From a checkpoint of a small transformer trained on Wikipedia: 37M parameters.
Each number is 128 + 32 x the weight over its row's rms, rounded and kept within 0 to 255. Layers, rows and columns count from 0. Numbers have three digits each. The size before them is the row's rms in percent of the matrix's.

# up: layer 7 MLP up, 2304x384, rms 0.0558, rows 432-560, columns 288-335
# down: layer 7 MLP down (transposed), 2304x384, rms 0.0494, rows 432-559, columns 288-335
up432 097:102060177114135133120088106134158110063143114089071176140128146086156037117116132120135109119182117123219100118168186142080193143129180101158088
down432 099:135093076110154201152155080162097151147147144147121112135099102164117127179198152127093139174111125171152126170132146119126072114135152106157063
up433 099:093164146173117162151151121105165111122095087080094156089141143118093088193146126123129128128102126085118151100108063172140110114092096087135083
down433 099:093212121082090036093157178126161150128127107178106138139146159162108108092083204208141151140134134127112115136169114175112137158107155102107138
up434 101:145155131099147117033110150094089182121098145140061171109158131102108112156065156112107089069141082131137126069147074190131133124100084115165106
down434 102:112126132125163073154072191105137044129138132102104146154139133073087186057143141160175114104138206112152094109166148155119147119160111107070125
up435 114:206119033199140210114148079092095120088145180092137078104085175143123153123119104132124131099124117169098194144129164137153142103118126113076109
down435 113:137169145146107107085122086168126142132098098147151124163134098154062174141157131145125093082103075109151081116063112154129127098094172157184142
up436 094:174095098161150164156168166142105139158138100150111150136091124130078119192150126099132147091111067133127074099135097126150120170167120100113109
down436 098:117139133121121125175121100139141162128144139139129130124071120059114140121156163099082157144154176108178142132125141110128087158081162126169140
up437 092:121133176175145197095155180083078138070099127160154126079144103148157116144104077119104112130196140101116152161113082111125127119082115134226111
down437 091:149085096089182105086135106158156149155190132062151110122153134148083111121177124098101147167103098095116121103111184197101091119137083135166122
up438 051:180132155151134142081182122125140141111125118147132123098164134120104090145087103065131116059155100139170198134155133159177134121112105141119088
down438 048:161132129144112059120136067153119140130216144112120128098118140158147169129166138157192141160148155116127150134153118132114111122128115134143108
up439 097:155124110095142150121149125121086164117069091165104147146157113159140081132146075137114147126222163155092118168135118098103156064075150136163117
down439 097:080120169120109148140102093104114123087182106085112158178239147147132127195174107185161128100122100038098123131133097146099114109121171192117104
up440 103:105168138183169181131147114079162130141112142132117141138093131108105104160114075114129152106100089171200131116118093137223132153120069148109120
down440 100:113181122100155137141114101165162121115119119148172095091142120185156153132098137178126106167166143157163071113127093192129134180046136132137139
up441 116:128119111168205135124022096133102108120107145127093126115100091136147160131145075077093144111148129159165103163168155154122148077137099095154086
down441 115:099128092140111124116071097194088101084095195121098131144177188179134135156099119145094103156085144164132111100153119217167122144135135125132125
up442 100:127128095131143125134129102104097174097161128141086176169122117140127055081143160098133129149127081092139156125103081125122191079120198137210166
down442 099:144120167129113109085035076146115106114191110183139102095147174102142156152117167091160097158111106091171136115162159156113093116112078148113131
up443 106:110156124134129143096148092097119136083163129104136112122150107152199126132108099102104176036134139110137124153121097155119145174208175070060172
down443 110:074138115122113129144207176094158089187124140130109094125165142112121086138107138139089153094151078100195118169160135105107090151150130125091069
up444 099:148107096143158174130108150096110109123034122124107151070140150142144162141123196095160121129115110115161125159164131198177064150185087139139133
down444 110:138123124122118082089216103129119158137175126090142104115116154141125129095097129060139172129081089085087127132108097090108144187141112128125168
up445 112:170112137158180093148064072090152150075124110052108090138114083137171123132105180104093147127129120129102098091090130081126110131177126113146029
down445 113:135135121140084075156104133113196104125124082131116130132119134061163144121104140140172121135126186109130149156103158146190058185081133088173116
up446 097:133125161110065152112102164123108120078165118205058099118115121128138089195171079115080157139128090108154078172113145139100110121137175131144092
down446 099:103147116078111086121148120155074082156174106115127102047110123092070134117083143187121166094087099137127151096114118139160109187107154140097127
up447 107:105151098156092086137116082095142126139143107149115124120140132166103175232098098107160191110125090137103132154168149135071115113127075091123141
down447 102:101159180117109096094119147094116069138147146029121107091110135105098111157144148153169103141096173146163134120127134094120110112116139132174130
up448 101:161156124107135074131178083081112167157129145134099162076115139176148114155118120127143128171171084158150118124149138132120018169143134104110123
down448 101:109155140142124122119143160046147108134103142142130122072083116138122069130160102171098138128146115095169109092104091154117180131125084144143120
up449 095:129067098197118156149086181176127169088134126186107171118098111108107136156146184081175152177142094200165131139104138111156137118187117151114063
down449 098:080165094163132114110064122101064079149116091182088131117176108167152094099111213094106112139183132124108104135163136062128167097099156100113116
up450 081:092111176123141107123171124103088051124137098099139098156144136148129068139111129095158127119112154109136094173076101093136185169097090114170131
down450 080:132161079101127067165120082146105157120161149145147149103144153130112142119132169191149193142082103170183133098131108216165116131156131132097094
up451 104:148118143093172117129149117196073130137095116057107146169139145143115100147104127113201139139157143095141129102192200082164116100127108107099105
down451 102:087094151155176117133118110132117142112110168137134132120139096130102136081144117173135127149142113110205180067139136128144098102161134088067108
up452 100:160125089117101126137170151111101141129139144126147106150132137141120120151091107115119123040091127133125141108074124096090130147186116098127125
down452 094:138112111156171105081117118097134106115144123119207206111137116133109128085147176141138076140102091151159117113175128135116106171140150095078128
up453 106:128115124133087113165116124081128093114121116107099104106139111117158170177123078121083124139126160092175168124088168129169174094100050120127128
down453 108:176093090107114141146111129145123129134053130129096174120136142168104133210111135104118156056092108141157139086189146086109081145118150144147105
up454 089:124139113166164103143112175204089154104127096166162171066153154093111142133120132121143214161172131146133150066166168154107038047103132183143154
down454 090:185129097169146055067135094153083172114122131125186145169192074179146141135170120227128098104116115125082097148116077137077148108160145123193113
up455 099:090131122085162138129176124161167138144060128100125099117140184101116068149107124120134158137131132157071085107175162145145101074144114118142127
down455 098:120104159136174138140146093151156176131107142117160133150147086126120178114131133111133135164149192091177130139101099165113114147175135143103140
up456 110:130173128133118089141103165119127139114143095055129023097162116120115159197065134100065141154126163078095122150122077147145051141131130089169106
down456 112:161185197144104117132172090141103109110148138144181107102105149139159109121170149086123108198129205083147086207130122152098103171131167137145084
up457 095:128136135147140141069120137103143144071105135194160100174058141100160106167118165115148120100132148161098170154139134078102124045136156152122122
down457 099:098076076136157124183098110099093100123082159110102138129106160105141095146129158203031149126184151113142159068161136163143082127134117153100082
up458 090:146153119145176152108118108118124192129100136122130097130142151121116137162109074105132104087101079141178127155175086134193044186150067136132124
down458 095:142121092144077128178057114131142093072132080114107172128106140158176110114198126255169135128115101145064126197208166134165208114128155098081142
up459 086:121110127106158109097150116149117160121129155094087151142048173144103084107094148121116110154136132121063081150133107083174150126180153177146096
down459 088:079131126098157109182060147160143156114119135136117153109110163103111105093140124175154131108111150112183131084126171136117162116164121178113089
up460 095:137104141105114100038128098109134195119120138090146102067105116126174147156060146111130150136063159087120129140068179150167185094095059129195080
down460 097:151204116075130177122145095132110110156149144149179129123108166171142093177096161158122123110157103159188143188145139096130078080110139182131145
up461 105:110063159122181128128168134083110179134105170105135099143148132151134151127086060109122137135096135185143129148078109172152128132159069111171075
down461 100:126151113067138131139141079167087152149139163151182114128124099084161107101109174168129130116047140118135091091057133106120130114121077118163117
up462 115:231130102121122151102132128122116140131149108094154058126147093128132098123109170111102157128128156120100152153120116133156097062169094148190118
down462 113:120161212127104127110141077101171158109142079102149166117110107151094152100107153192145119160042068099135087102144121100161183126141129086121131
up463 109:111105139166115146126080118148138181141146131235057162113108141158126152105078107083122129097160179169115112143130110151089121102111156167178034
down463 112:108120098077102110097130179136134145159173132206113138164086156136100189117150134101155104114199122133185112116157143129171152073087125158126122
up464 112:151125071118100137124095077180127118127139124079135178101148091098130148174136110107174104150096139123154219121121133106128145153088103153111132
down464 113:125150150157053152149093135133057124058098126161093084147143113165165192131145115101169080177104132150119175151151079130134136155097116111110149
up465 096:110213115173181098156161103146133086142121132161134105163167084109096127109108091090144187121109089167162161138100130182079140146124088061137177
down465 099:166132118036078099148134126128057142125134169141107093125119122109122178151139146102108100071141138194115134192142110129137110100164139156121064
up466 101:135155109085132143115166133181118072137152096141136117142122108090113079098148134068140179153118134097182144118106122132197066146136159137189154
down466 105:150118155155110103130141121160117096128156140123160107110157108156114134121148126067136093236120145133085118161115129111072161111129153157127130
up467 096:098124116142081175098104108157172152119171107117127155069122094150138177121109088097134136136132142159115127191162112167150141134206107143110118
down467 102:158149099166092108117101130109124094091119134144179122101174156117128125170165185155178088142162100130093131083107113128092165086112102122154103
up468 090:092146086135193160107129119170090168128092196164108128114132187204134151127128103089079126094163094151119206105144111092183160127189063131121113
down468 091:180145139126110093147091182133134133080090128118088102106149062077156163126107137128166108105105192080135114121159089148124090142111096112153136
up469 084:094095087103162154041121084114162155129134111123154094113123125147109053139139113096116145072170097105172142160180163137087190143117124133125107
down469 079:112133128134118091135148126119198169130092139144133149166148169095119201101069186173188154118093134146113106117098137135088127136167153080171187
up470 102:145130122135125097109138117070158093154118137209152123117166141103100098133102079113125152143098135163136126119131159125128140134148071088163138
down470 097:166095120143082122051057173129159129121179143103077144125036122105149181117151165127173113126146220082114127139167107140138122112173143134096166
up471 095:115196100148140119073175126133076118116096134109133116125060142104171147148134136134109095157188115168140124078172116115108108121139113094149145
down471 088:098125139133110130139101122187109097126119082133132151114119126152119109157136089211147138106212073123120146140144109066074179091129120121109108
up472 107:145120163176122158158109101107093113098121072159108067162088103144148082142133185113064196102113114123189118166122130161095146150131103129179079
down472 103:102106058086108139137086138116121120147196156099147147127093128051102098104110108163136091166119156170096113087130073098129203167080114151100215
up473 099:106098110071083123117132111055148193125088150112102167134157096158086162142044120079076107126105136151071128148116099172110174153152049155175100
down473 103:108196138111105139121138168134064107107079094145153076100144142110149126111121120040158143100167206130136185169203154126138070116086116133124088
up474 101:192133081152136122111117116111131179115180162103188073131101161117144136156116156105123112160134066145181039126139191182157118113098106160115126
down474 104:130065103226048145157136165123134111105113141127164147071095152075116129108157110187137143108137154098140165176038138176155165115159113168127143
up475 113:113126164126183142151142124170137179139102115101119115166100177154164171108069152095164151161190183183070156073145149185193152142127100148096113
down475 113:108180160130091170159099114124147133172113125132113081082129068101178094105166136144127169078091122123106148125105156117155108121099162148187179
up476 096:108104153145166184156087053145119136084107111115089112119139132120098116130123152121157177057068130101114164133138067160126117150103113135135114
down476 097:136094130117153155162113104108101183198139156126148171129190087147116103151156092081071157214169164143171103110145152138170144074124073144131107
up477 106:152168095094163099110101105111166059056120133177118144131041107128154157155127114104177115125124116120124157167171125149101151106107106111158145
down477 106:173173156170130154122182071082203102144142168127034081120175187139103138165111136135157174148099175094097142166115166169097157121123107144158157
up478 099:089159109128171158130113077103124123127155132085135132113048179117116189077108156098155128163134049141086165087114081125138067134153155120178138
down478 104:103185108119108141218151102154137111058154101127106120164127114129117143141129152164127111174098167165121091135179083114119182158145151044170137
up479 119:177151131165110152075187127179139102115103113107127135124118063113197235115156148118111118165161074132114173134145145142129158117155107137158180
down479 113:051112100119095130111105113095100086130114102083113120117177117087157097076189124121145113189132178116143179121180068086159167130124185157102131
up480 105:116107131089092146103099083173081145061133134124067072079124167125131141112144134091150102165185117159126188082134104114135167198093069118198104
down480 105:092158128154158083189082139133106242137135117139178105170186146106182126165165145108119143140111096138127127129116215157104050081106201110142169
up481 089:132116149061124158121167140117079146062095083107123156128145095101140130100131156142100146082201068085148164126128113171133100117175127139107109
down481 091:142128101130145140094133134126080113130127104151092168152134114153123155127131106245123098120125138139088164124099110130132189123144150179133134
up482 115:130138090171158119140081122113099155103134163101087087107083153140164139147111164101113113104073071161108140146094107104102107153124169147157123
down482 106:092094128137134079171174098143152062158100172101137138145149105167151153137139164154134127153086042100157087146058138127103095117191135139167141
up483 090:121090134179112108092119160088139139137147148140170164116135186096094156154116158110091124149152109103089198179155131105120114130142124131114107
down483 087:161090114080139167173137129106133117145101141164117098137103100145146128139158140133154103148107148138168137112081147133182110116103151150122156
up484 099:121118092099129159084126119114134122155079097148113093120088148091114181084102116103124093107113173147145188080053157131092166099164087139156132
down484 100:174143131080106112098121138171063173123140129114063104131176125127092112121159124191142142089164170080162104136127112115119193075133076116083106
up485 105:154153098134196175146149094135069114085116132085142114122077174099092213088102071104170110134099144125085138172091139089093089127163129188115158
down485 105:186115118148149092084076126176113149190179112133157117143124185163054115059128124172176081167071102150090122129111099153153127103124110130146192
up486 103:119120129117144121113094085133101112144083150110157179124146195122114101091108120060099181171123127186102160131180112158050132123177042130128121
down486 107:141119179081131164150109151113101102102162079126111165074149141081079150115143152085177150093148082093122165163101096115061118066097066101126144
up487 102:166184073179151158156125140111151104121090109068126143146141105114179157161136103112111156120139089090075169065120057125105091144133155136145152
down487 102:130108119135072136120074112136147087072156179111116147121146112057152149143132056166135104137173117114134117147096111114092134122149150113168138
up488 103:113094119182114162116139141169086128127157082146120128115117134089157117087150116126119118109118113118127184086115124160197120158108067131221112
down488 102:096120097077080154074103121108118152141164077138171159140173118131158139188124114121145098097109085180055116137142073116107130103166149181140132
up489 096:201165066125085140126146120099126202086141127078148119126126133103152146148150101133161114112156049159135095136097128129118041139162142128071129
down489 096:115142114096113118175151090198099115143072131111156160104120189146118122130132156216191127095137103048074143108164099124162135111171160144140158
up490 105:136151085102123135073163068119134083107139111138057068119127140134088183120051094113138122108093144166165168104162162156172126147117092084144100
down490 104:179130105130120134070086145131109159094144111142092107149097132117117069090183137214153091111125024126140123116115094122177120086089153105111126
up491 104:164147147134121169134105074132051194140124118099168111158100160104097161100089145128106120078196098167099126159139151155135147121121084114192050
down491 100:120092118111133162123149132111075156175150102063140118127158094158158125158126144209131161163173090132175090128130129067121182190095122201157126
up492 104:155137140118159196107134114108099151139092103117125105069130082147132162101079068110109143142133131094171123094200168141179116165195128119080132
down492 104:173166097138139113134121076140178118137143142096133125115171126119094172085107130156171127131125128107072092082124151127116181138124106101161130
up493 097:135092149171145098124172144108093178130095141035103144118075141109091095120160156100156133165153139147142117120129143101180101159194130142122135
down493 098:159150148076180172124103146142126165105103086152154181168142100154143130126184183147165092131094129102152109097141105214152140113111097158032159
up494 103:117197117124111142096144092127115111095087077153107109122161152086155112144092125104065187062163091117052159120156123116143103160135075139089061
down494 100:159120171121177155104118131124149131117153176133170146163109130106164121166151132177091132143083121115098128119125160109172192141096118140152080
up495 102:188163062151183172112119075158123187132179121086089114122101131126188177108152114124084133014172099120080158078099151120113066103146170167142115
down495 103:100189164136157159157126053145108142162117124121189178117168073124178130151137139211167139134142204080160128077120129112105097142173112096170145
up496 037:174190143135127156070190108148124138157082134099096103106058144096120104129122130053083167092088083165204185132140138132176196111130128148183137
down496 024:157099125128132096171034114174173085164127100102081150090141114134166115143078094123137106197104162184105121233141136033174151190131081131150142
up497 099:107167094123139142158130064167168048101078071109144113112104091111143110104154152044136097167114117119086103141153189137141095094147142137137124
down497 110:121120115115127080103101057108093161135177159108161166122104109097110129124096119109087142124108140151134124104090135131119110127074138125139170
up498 096:112179102126098168114123153092161131126110124136087138085124128078163195056121056106149086126092151086145122107108148102144195102100146179132055
down498 097:132153140139108077119165123201118143162137153149116090137129112154149162156084099122148176075161107122158080096058112162163139167134133105102113
up499 088:072182077151122129101130126111056173134108132138107130140106150114118119135132165141044185084115092129209104106140121177153123083149135123100145
down499 088:140097099101148159076111092196194118194146107138149162134180125112146109083122089180159076114093175090122165149147173183196061107120132155136203
up500 106:108163102126145108130213148137138138139090104068127083147136144138145152150171154118133109131105189096167080161104105128124058083115177102142127
down500 107:172115095112113173104054110099119117155136084145149168189112133146127147131119095077156088097143074057048129114169117126144213115164165142134057
up501 096:118126091188139117146093144152125147094123103107144112098129099086076097170155109127133124144193103156076095089138164108112148121129139144108095
down501 095:119134144107157162108067118116145105152155106184118154092119153146093084111166167225179086051127148127171121091139075153152131126157145072146125
up502 115:166138160121128144130129174087107113127071063102089143099123177131161151133142108117121142054132159120138139128144142110156162071132156142120126
down502 113:106112104125095201144106128095167128163116112146132147087162082115088139157155093077117114143083073109169219190112083091118170086152158119114154
up503 118:104095069165126181088100122151155118140124107134095156134108154131104099177136145117102140070123112119151118161129175166086112161171166086077116
down503 118:143130115100119090146092115108122132108122132143104113146109151167138143080150159157142135061133133091119207160079163134136086123141201127182106
up504 127:126099144147175124160143101092072165130118116104070099115122077146118158098156141109115146094173122188191193096128144140135147164116059103193133
down504 117:079137184112151106132096120143199157161119136148111135130139132177108084137101110150168073147157162146187138098138055139084094102169115112118123
up505 106:177108154111164126123116127138100188149135107096146116153117164174137120178109191125135168138129123173120093111106121134151091141110112157235073
down505 108:142159097102083168087086138125143100170123133173120154142083084161132142181090138177129080164128141117128088101086097074141155133112119142155107
up506 093:122177136142153164144124144087124129134157114135130128081081114151166145101149117120126134143136175157132129082155131055145152133127204079183141
down506 097:148082077060136151114160088074212129115109135159121151144171107065113080118104155092128142105101147091132177140150190176119125096136115114111109
up507 116:152113141113145182101073161102088133145104113075047114167140108156187094126111144108136174140106168113099183114129126075079111155169063095198102
down507 115:054097118074162130133140127063155141091134105131086131128131104130155095165184116130061105118132110130135145147157168168106082116046160133088108
up508 105:183145091140114146156167129140070151137090126133111098161157095083096117151143141103111151107132162173133138195096108151129147146146124109128155
down508 104:116164110126097140137173137167123117109121109103125160053120144096170174092096131131094154114110041158091082115130112136123191143098136144096120
up509 098:191106157111137068094105068095112131118117149104117071090090103154108152111076151111126149129058152155069155173154136108214120161191122138073062
down509 105:154110154173120073095147147157113153170132090134126112121166134159082163076130157180123162090137139075080160177151114107112181168163142156171129
up510 112:124082105102157117139120111120083121122124065048158130087144159116132106118160123130123151098094073092188113161116178139178115102166114115132143
down510 108:065108127152155156170154146165109147095075093214175122107066062140066086113114130198091113150122171163081120123157161127161148157198121100101069
up511 093:111145157189105100162193107083059078116109089110131132086101169130138121161162092111088108051140148160169164116103087160099126083118198078104129
down511 095:105117133151204151135127158093152116119144172156103125146165113140181148099151187140138168149122115129196120099135100178166118162112121086054175
up512 094:154126138118115124132103138077109127158152130126137108173152146078081129201056131135091137125158139133084192140095167110106170107082105134142098
down512 089:125081134131118126170121141140162085043133123190182100114130095196170127137141148164128145117140108083123074131077069087143118062152126138133081
up513 094:150169165170111165163127158166141090034134134107164091128133137159197118120182166123101209147179196144129095154129143137129104029106151147079166
down513 089:124108103108134085091117060112085143199065166152118169146136173115060196120055112175157048107104073084125149139145138119121055191159114141171100
up514 107:173105082109101106143109143150142156140128120100109121048057129130162102209115162116107151068103069177116118118074119108169074133145147121130073
down514 107:141138088123071131158150082124169126121144136177100187091111120136104086082119130110108031122065116165106119117060141129080110131156107155129135
up515 097:092173108111158101153146146189142116125088078131116122141134150084158141180152094112175132148165163105139126111143140119127143096143063157116119
down515 096:045168099175179111122098075088143146164127160108114098139136072123128134128106109188096130133091133125107128097106155119122193121147133135056126
up516 091:125142112165089102178165134125131198145103149128082136091069107131146148170073104113065105136108096104126168127142086128144124100122114097111045
down516 094:124141110085065127125107079159129133147141146115134139093083140080093122041177120129129029203185147116165159080159141102100125159135076149086183
up517 102:162169136147097126149086153111113136153085125102113127107088147146120200159124085109110146088142097138138110057050112161163067107157075090132132
down517 106:137156156088122032111127136153106124139111155102152087130112093116135183097132118146186174145099139164156094117074093178160053172157139071157112
up518 104:220144121140170096153154099098101150043115157095101144149105088185154139183104110121126160123105105149115121122167102114124116163146128112184102
down518 101:165153161086120110115098122095158115151122152107111143104114103102128132114082092140152123107078162007115161175122131103128115110074099146131139
up519 096:149149132143110203135151179102124122148130103108097119139106094127116059121160130127034179087156111187126160146095099109158138155164108139131116
down519 099:078139134161165114171137096150138126156152131096154136108098199162165154162110085168143064131129157095109160130131090089227162144139113175129157
up520 091:102210107157107075115062133178103153129209173119163153138126115161131145139129171122141129057093071135161111093147143163125209109145077071088148
down520 092:101135146198101153193142129092146117044126179176108122172138141121171092147103117168115105086150147125000099117136101111166195178085113132143154
up521 088:104161121116102141086148145121129140037141110106122126161115190095114126144106154117184156153140146167145085141123131094101088133143152175114109
down521 093:176196096155137160107182123080076152130164173080195154139119160141128158100157119188169116069023110080049163160120099116151154112134168163167153
up522 108:177135076106183123135103116134066195117141140145061153139107129118093122170076115121132122084191148141123178130054121134161172138128087093125107
down522 108:110176081103173133103100153120127217176163162161101151136084120126136162068126119171172125053155084158164174101142113125144113101155164115148141
up523 104:117146131177162194065142153102138096093135122155098123076118145084137128106063106090140157092087108116164112108147140094178157140104055165169161
down523 103:151085170172132124144053049129115147142150115101176143129126148107095109109122128158107075102117119075152094094159152152097137102150119171146139
up524 115:107155139148173164097107123175077110123157134169147170123075106152103141141141157101087135122183108159133130086131080082174104122176088127169109
down524 115:097118090081102082113154142166187124167160117150128090172117136157169071161122142134115140122143141169161138129170122128100168110078135170118184
up525 093:132159120144163192129122110169121148148090143099093141112111154102189073156128149127127133097103071102159150125126116095137075139149068110117120
down525 096:097149115087153148128103114162131175144155171137103130104152163143135130097125107203093152099169162156134127089154115154114163122070110104096135
up526 094:130153125124139098135117057128073128150163137149148149055118175171127205095166145122118085108109128145179152141068097150142123108120139169093157
down526 098:093107123109126098097134156196083108135186070084089136129125108149109125181110105173110191124142074127109067138168183040106177162150137146160096
up527 095:109201100069126139158118125099118128083167085122117110114132196101159153093116127089072163156128160099127162113090125089129129125133150129095097
down527 094:108090083162179087113069120185130157156190149117090112129126097154101145123178134203173125120138088153094159140165138086140159108109114127116108
up528 116:165113169125091156157149106146113125134093087147079149083135186124094099117114145112109124135171115123121117125157148112094121102128112097156151
down528 111:185191138145120131166119155131100124175175110166140150147112149151155121109133117255090153116069127198149100092118142132173164154116136120148197
up529 093:109134030118109141138215077179125126119135144094075086137109139086146151101063162128101118132090128182137146086141161192169119162120148117115126
down529 095:152173203184088148033151161137109096146147130134169123166112063141103125133194136253140163140138114088177107089095079101132171112198136143141143
up530 029:118143163143117155112099121100124112094120077134073150155092138130133128117112146046106134027096121152139202148090209155155115057096115143127137
down530 012:132119126107117168077108103153149135163134103180140120128160142164094104222076153081086106175128101144145092150145132132089155141163125168123108
up531 103:217184117151151087104127121119068200091171137146133083123115133092209145161062087128083153159137102164120130129100139105152079059125125123091055
down531 107:143118105136105110173085080138107144149166165147169089162132186165103110191120114226167099087135075145160110163086097086122158112077126120126140
up532 095:194103071103111150137117132058142156110162098128104129155084111112141112132108125115135147063172081103126161142112159109136091135149194158122097
down532 100:112127140130187069126140125135105140107125151223086176120149122109147152113078085152156088104147142117152131133140108131098074094076134125147178
up533 102:156111132169101170123109095144140142161092172137146197185147120115131146105147162052096123093109066140114194096093145185103169176109124170132121
down533 108:088145118101096180130084085156126165130131113072114087114148159100180127034119089157150151081094100106125130144068164148186168082096153127119079
up534 100:109129157151144077149132137153081141134137097079161137122114120132108126159110168118101155160178116147251131095129111147156136120098125114114152
down534 096:134197141120156080098115144170148144131155062093151115100096154040136071120171109153125159106118174155092160175117160172138120130095167174081102
up535 123:119197118127179083154119121064079170074093133092136086157152191076150125120089137132150193119126122142083173122144142152170043044141123115099082
down535 121:149121148127082114102111086117152131119110172094129105108144117111134150100105083146104156193077132185145128123147164186084135189127096112143162
up536 105:196146105109131164118192124085138119158152050127107154139102151069133089172127114099165159111124129118117128128162098124154092160161141118181135
down536 101:182119148170135083142150166112182110143125164081112171104076187097123126094187178172122073171177152134093142143133113112121108163143156129141100
up537 101:103183149171154090145128128124123118079139142093188122129143160145116120139130129102116130162150149199150140082116128116083142094144082134116097
down537 102:147116115113145147091061110134129088149104095163149139098105103141177101228159141065106101127093165152095134112154125089201154127164143118192066
up538 097:151137158104217118122152124179131163106135125128157082129096157169091086102115139106158138107153084109147137096186136145161042066113155073136098
down538 097:099132121057105122123158163117120097119090133093131089119065123106121120097108108158161133196095127135132098062140102144182122102135169157097133
up539 099:127211164146137081157128095081127127098212173071135116128136133159171146139114119087112148080097051147103121153086140137106103166132093129154109
down539 103:139133093140179090157176064153140106153097210122131122175103131152094149089111080088156175175179096139155119128061156135187179197135129129102086
up540 103:135185126134175098159193120057106116138163122128101122154104068079119111157092121100121127067133110160143131157084093130127185139123177109156123
down540 106:182143166112053116120100106177048085105179166112126095104167056096152070140141162176107126126128166103143109127149087117114236080104201148058174
up541 100:135072100148139122101103125104133114125191104084128175092146130133097099130115149098050141122180075106119167162115169070123133154178139141088141
down541 103:122127177167111102150086176080130119119165112175150097118097109168141126157175129104128173137111164119119182101089199104114132143094199134127090
up542 106:127127117102099133108140125077116193087153111166064144142116104169179139141110158108132119117186117114143152067115067150094129099102145129135125
down542 106:095112163090103113128155128090098130148096165120172102117124130082151166148076192201096135091107145145105097108106141182191103181134142153144135
up543 097:131165137131101157117134143088094119096099060123097094113149108128116064146050126118084156097101130213212104166097112124147156170150146127106107
down543 099:197145136210143114175135153083153088048151162150118161137119116129097083176048167230141092152142083082116147106127087112091106106147138085153081
up544 041:142103086140136159080154071096091167100124142089072075071097172106139116133135109101110128120208108170134137187139148131137078104117084096149101
down544 038:099100115113145094171166100077135184117121151143134133108177070126087183073166090251202165175165103161114083195082163159118117106140129091135115
up545 097:095090126098129112106193080169090161107141105080124142145138065130106055102164166082097223070103089149139136160144178126119120176146123137161143
down545 101:120129127118181119081124136147092150128157132191183076178123128138111138162139098226152115125128152150177156141156117123136161124047120111134122
up546 100:124164148140154022094123125144089088121129160132147089117100163136084103237090131131144136149110138156173156175116167097158172106136068086144116
down546 095:140142099147124178122135097146151142180141136083095123129163148150137150112132071185145129111116094130130129126120125075089102115114096167192021
up547 099:166115154129098208128108126140167115120128134146155126155016065124156147121171110115099126153125117143184129068140116250105126108127099156127158
down547 102:218062137134159087105101099111132139123102103149125123149174065162155120195121085080160165125129083099182127108122125131091137131137115131132169
up548 105:126151154097153148110132131117169104080121142127118143069091097143170059087128163094131113142162134090072113102184113148124140124113117158118175
down548 108:142179156140105165157138121112137149120151131159176102131136108108163152137148107149122136107095106143140103108091120162167108113142170096098103
up549 092:161152068163128111100169182119080088133136113132113120116131151165111162159141130099164141117134108153098150151062170099132145202140175149157139
down549 096:133170096141148128140151119083113147081069102097144155111166093110137114107138157140089157189144123089100177141152127088145085141098158103121124
up550 128:114105087140155163132161123138160120148170050186107129179121113119094141154147148084097152066121111121119171088039139089116108113146139146137177
down550 131:123135135137088145140107111146187098095147181141088080109108134159105134123153193121097095078149178182123094137127141118104115122165140127116073
up551 101:162127080145118117157140031173159124128101134102153130134168111114159121123089126111083086151097086133125092184088151185104123107129140130144138
down551 110:101152133158106146149128160144122184115104140100155123092132081072079177105121137156119058154109142121088138136071117095190066169138134114130152
up552 098:185174136191110107155100177096133113115122100076132094087169219102145161191120117102088163117097148161135157120098178137096132129145103099137125
down552 096:181199086121168159082104086136083140169117127115166164184132144162150136107151155130140094156203107138134131128155100181066134108130143135047090
up553 102:203112079173112098123086118130144141111101161096094129115151131091104108185106103129149130057137079118126125118104148109129120167145079068111094
down553 102:184106098116184051091136147132091171163136107104171109122165077154200138066217116140083110090074112090197128119143157149079094092127164169139097
up554 099:070116118097195142092128194098117194111135141111064143161118178089116134167096121116091142138179143147103090121128134176102111166197083153089078
down554 098:098160068113119124147127130159159123185161138145106083135171130114143137134140136251152133094155160107098130096172141135081138127159113128131104
up555 114:124162116118152149149177127136103065115087110151140126146128135122118129141153160096129180134135082139099170127142167105163100154173099122137130
down555 115:099129136099134094120166081098179148134140125136118132125155082137093130168143087144135053098093155125187094108092123118128131160148129124177135
up556 101:123097128155146153137152153115100136123069136144047146203132119137109129102155162096094162103153121090082224090080109069134175174148144109154109
down556 104:168156180126120137104163113193112122093156188155110108074162137112114093142142115148136142077109156163154075119133069153130085138131138159109091
up557 113:133089116163192133121112154109158076077146129084126132106119171053170082136151081104134106158190151153149166169146095110116063119080130113093118
down557 112:106139130106144080094103112116101143094119159103101147138185187144160163112068089165118144128107090128111107065123134088134125122113103139137103
up558 095:167153146122142137150092056134096096132156121156118052146124139162112150143162111072158142082146094115128137102190085144160176119166096108127123
down558 101:063146183096071082138067136117099171149120075169156130121117116138122118100111103079096140141173135088081105150128127133121169162063181098143130
up559 104:086127075090152090112136066129120117164105137140095117171151079128200123097104167123080146162111093124126158144116150138167173121130171143134104
down559 103:096016125112132129097079120117142102129103150096120147118172150139087137047141149153196138131152122109133124093187093134065136133106194113130136
up560 095:094137135111151139137196130130117148148111121140101114200140132158093126126170148121085176116090134136142122118103174143206091126165121090086100